config.toml
n_layer = 13
d_model = 64
n_kv_head = 2
head_dim = 32
vocab_size = 1024
norm_place = "pre"
norm_eps = 1e-06
rope_base = 10000.0
init = "normal"
init_std_o = 0.0
lr = 0.00413
schedule = "wsd"
seq_len = 512
doc_mask = true
train_tokens = 85220000
Each number is 500 + 50 x the weight over its row's rms, rounded and kept within 0 to 999. Layers, rows and columns count from 0. Numbers have three digits each. The size before them is the row's rms in percent of the matrix's.

# layer 5 MLP down, 64x64, rms 0.146, rows 0-42, columns 0-63
112:528618518439481489522538485450484470442492453410425525510491511489544513514452461509468540487457489553554463440447423510415433481628510583466514521588439481521563428432431583433473479496450471
100:450556513512496626471487451474432603581511465554559594497545449478468486465520539573549602466536497446476579518536429384484532499469513548466503562529437511460497559558499484575504536446492550
097:461496498421558506512552435568486526478522408474483511443567491554505496553516442511545609534539608491521517452560538563493535633536466503506494572521460449573477517427555461437578595481467506
106:578497545512496522496569514503481585477458437410491466475533404531497470567366573458549454517488443387524513535495488546537433416428586490453501467470475473553566433527453488471477466465473570
098:501543455503424493545390515474494525442529562535397576537568550522476476442596517498556500442504491531553561475546472464530459486489572504590477528504414532584564528431543477579493494550423586
092:490505463561588513529503456557452492505429439516425479522514483409540519635596472548512605564439486496435455465511509536495518475455580510573449439448574498521513449526550551474481596437505465
092:428507513489463538404517583506478556657510437468534558503520422550518457521512519535530519520488432536513536598524427472533458467496575524475466583514476426539431517579488520444541594568544496
091:459487550574593523592493486544504421450550455543558560438599513544484488536487536463569463590591476529426472509451587501407592507525444470460474485479527461517448453516485529529389488515526515
087:505533532469463471536584394542446494491598439499475551595493571487386491470566556551512385511487517535567562476520485492497501532511530413499434511553505400553499557462524529508574565455549473
099:443535507559437472553505505478492527486522465437558509442532487484486448463526663365535554507527484623497494565487534485455549468463512512483409479542444573541518459575441503564497451428452513
125:521489460420497411554528589557474462529432494586575557474416556409506535550556464544461500522475477478552463433458521589507504489550503490487574416524558471584468531442487526564477551437549423
112:505510459424456548411442539473405511464567526548519536462626504508468543496457440411532601511424507504504475385472443534526576451518471442475457535559546583501529536506447426519555486488529479
104:490503466465376503563511494598566493521508598464557430493431512416416515466496535415514494628481520389508480566534452449502499527487499531514481480577552429488481487421499482514509549549539569
108:487440400537454519543549539535536517472584489541559596485486443486527517554449575443492509425418473492562534579459465512546533473466496437498482500459579485576458591490620487421447478513499417
086:587461409388565510482472455520518481518508539409491547493470565526395552519368530432438505494479444477495567508471479517538459495538540525490553501483579594429569511472439440548426492499533510
104:609436472492497511491525559469583518542499540524487534526517456582526411482532455511566488539499546569430485585566597401444545481493517465542470440561423502455503630476513479457521478513404498
109:452474553407558493567541479578542611607490489511512426546470513423560519494539423491532518509437519517506582453532503554524464534405513487523389497480498557591502567547549525466460533529452433
106:518465454595575533484505575521390611470497478557443502493469459460465439546464520481540453474536528544456595443540461446608502547502495524612501570546489461518572535519514582466550553438502505
107:416582470402449476448476558477527513488592482502537568541551475470451495489429523522521499525606504469550499447512495485609384463517580400584451549542443529481502484461500587480526474544539510
102:500529472508554544452537461485541493512552408529448514546556499591529461509507556504517422518491534458474547456584595488510495564434444508404598472451531510457403573566484649518469509477471503
092:521521579495447428500410487510562489537541509539491545313454517481543492542487496447442460491491545490530455489444566494502530465556606500509415510507435599511493405448525513443551472466499430
105:570579498430490499509500572600589433489477479431527545521474448472477504591559472562533553468513472412413472533457486517420543440505457437488473524521540468488492542467532615578468565435442448
120:477534530508447549397481502425545465489480506483463526464457535566496523413548490464425423541442548578447489463447529474405496545486540397565472536549496525493527399446501457551622580534536515
120:468592545530461512449558446424521488528564441456508530537533560494474502562515506400458413529566572514506463513536608595501487543482497515532460523451492468533543534454479571621501401590509460
096:483436593472440517481464500510502476493428489477545556484478588509452468465506537427507450515557433439431420562449471503478476509477508483595459605509483449427344499524483560501469444509503607
104:442458479511586517430596544506441458465507520430608491523464499490542561515564517591493484455531477520569472409480528487569477486595399548474565466480512429446593477523498459508437435461511434
098:459404526546495511478454474490416479526443505421617606526507477479460556525552476434493386645490545542533491482517510549514544512591422471502516517460459507468540518604452509545479503475550485
096:400598477520470511512528529513505461496455488498515484448497492455514558483575425572435493501544512532622501545493517395557548443596450482476470432395497514400423517504474400479479566473478519
106:534437419528521458427529549431384551482490460480561514464499501417516505562494578452410435582472450447474522555501478485472478495573528469511384583489474529494516465496417539488490494597576556
096:472507437549510468432483532572517508579469632508461558585532558531596441450588553500482449574491461406442562528538497480497524492493490485439499506509506539571451526455478472518577535515490635
097:536555413531495596487425530461476597476498499513519525541497419513589486503475464475579482563523456503504483463545562457534538622513458536525525475578537514517491471546509372422495528556505372
103:515425480507590521533491480519415534454575471453491482472511433473519554477376398504552582601472510476538581478419499481547582554464535517484532489461497534420596576459520537477529574531508505
090:469535542485513469463465510440449560455544469468495490478530446598501431611516442446471509452486563485426593541505522480517523507479510581522491490492534506397606583503561547580540541475365530
092:625554446438530420446471536560461492429495476514520460534440468445469514483539522522527528564459505436478593509555488515515498548532529583427579447447433520448447443449609433476524556505586497
114:510377570532527487477426497440501527559546468554588536531468591434606554467465450572457489497504452508495514524433536444466579516535500476539513523506496578524514402464568563504416565565460469
096:514424535414476605542527477560514505482436554449592513491490544542530618499490440478513475548580447491556449558444422482580529565468480496534518478504476551552508559456474531422514509633448507
081:566414466549527607533550609424454484576560491499475436534451491450506518461489567501456471512505494525501473499446520497451532462498448531464482472492489549575447533630431508504649489452568515
081:499493512461448545387555536598425482538523590572500423500496517509462506478466590507459463546481412514516454418458484488472471463533554491602458483438572545527477553478552585542590578456485504
092:464510566434542425518491440453534407385483445446480498601493495501459525526545494469458527564509556458400466526643424463479512484496543548510596533514484461516494439501403462511507477552443506
107:458451523426453577526419520548522559465441380488468536501396426625505474499513450518491520512577429533506460427471415539590482494517558513467483465488495621562553465518497463494476478531520497
105:530492502468461441564375602593533452484538566497483460515537478478437506591526573507507458529473604463498431474482622616437467513500542485475476499422507449501577480465502485507454445538521474
095:459535533419633398510527503512485582507423536571431497508512602590547528394467564574476515574507507475542571537536491528461413515514544436456490573452522503497529509434543498512494512543488504
089:503533476504445612593510521513479606597471554488604494509457554574554449496525555529464469553402516547516429478506424472459510508499622473492480553532568413565470472473471549464519456496508508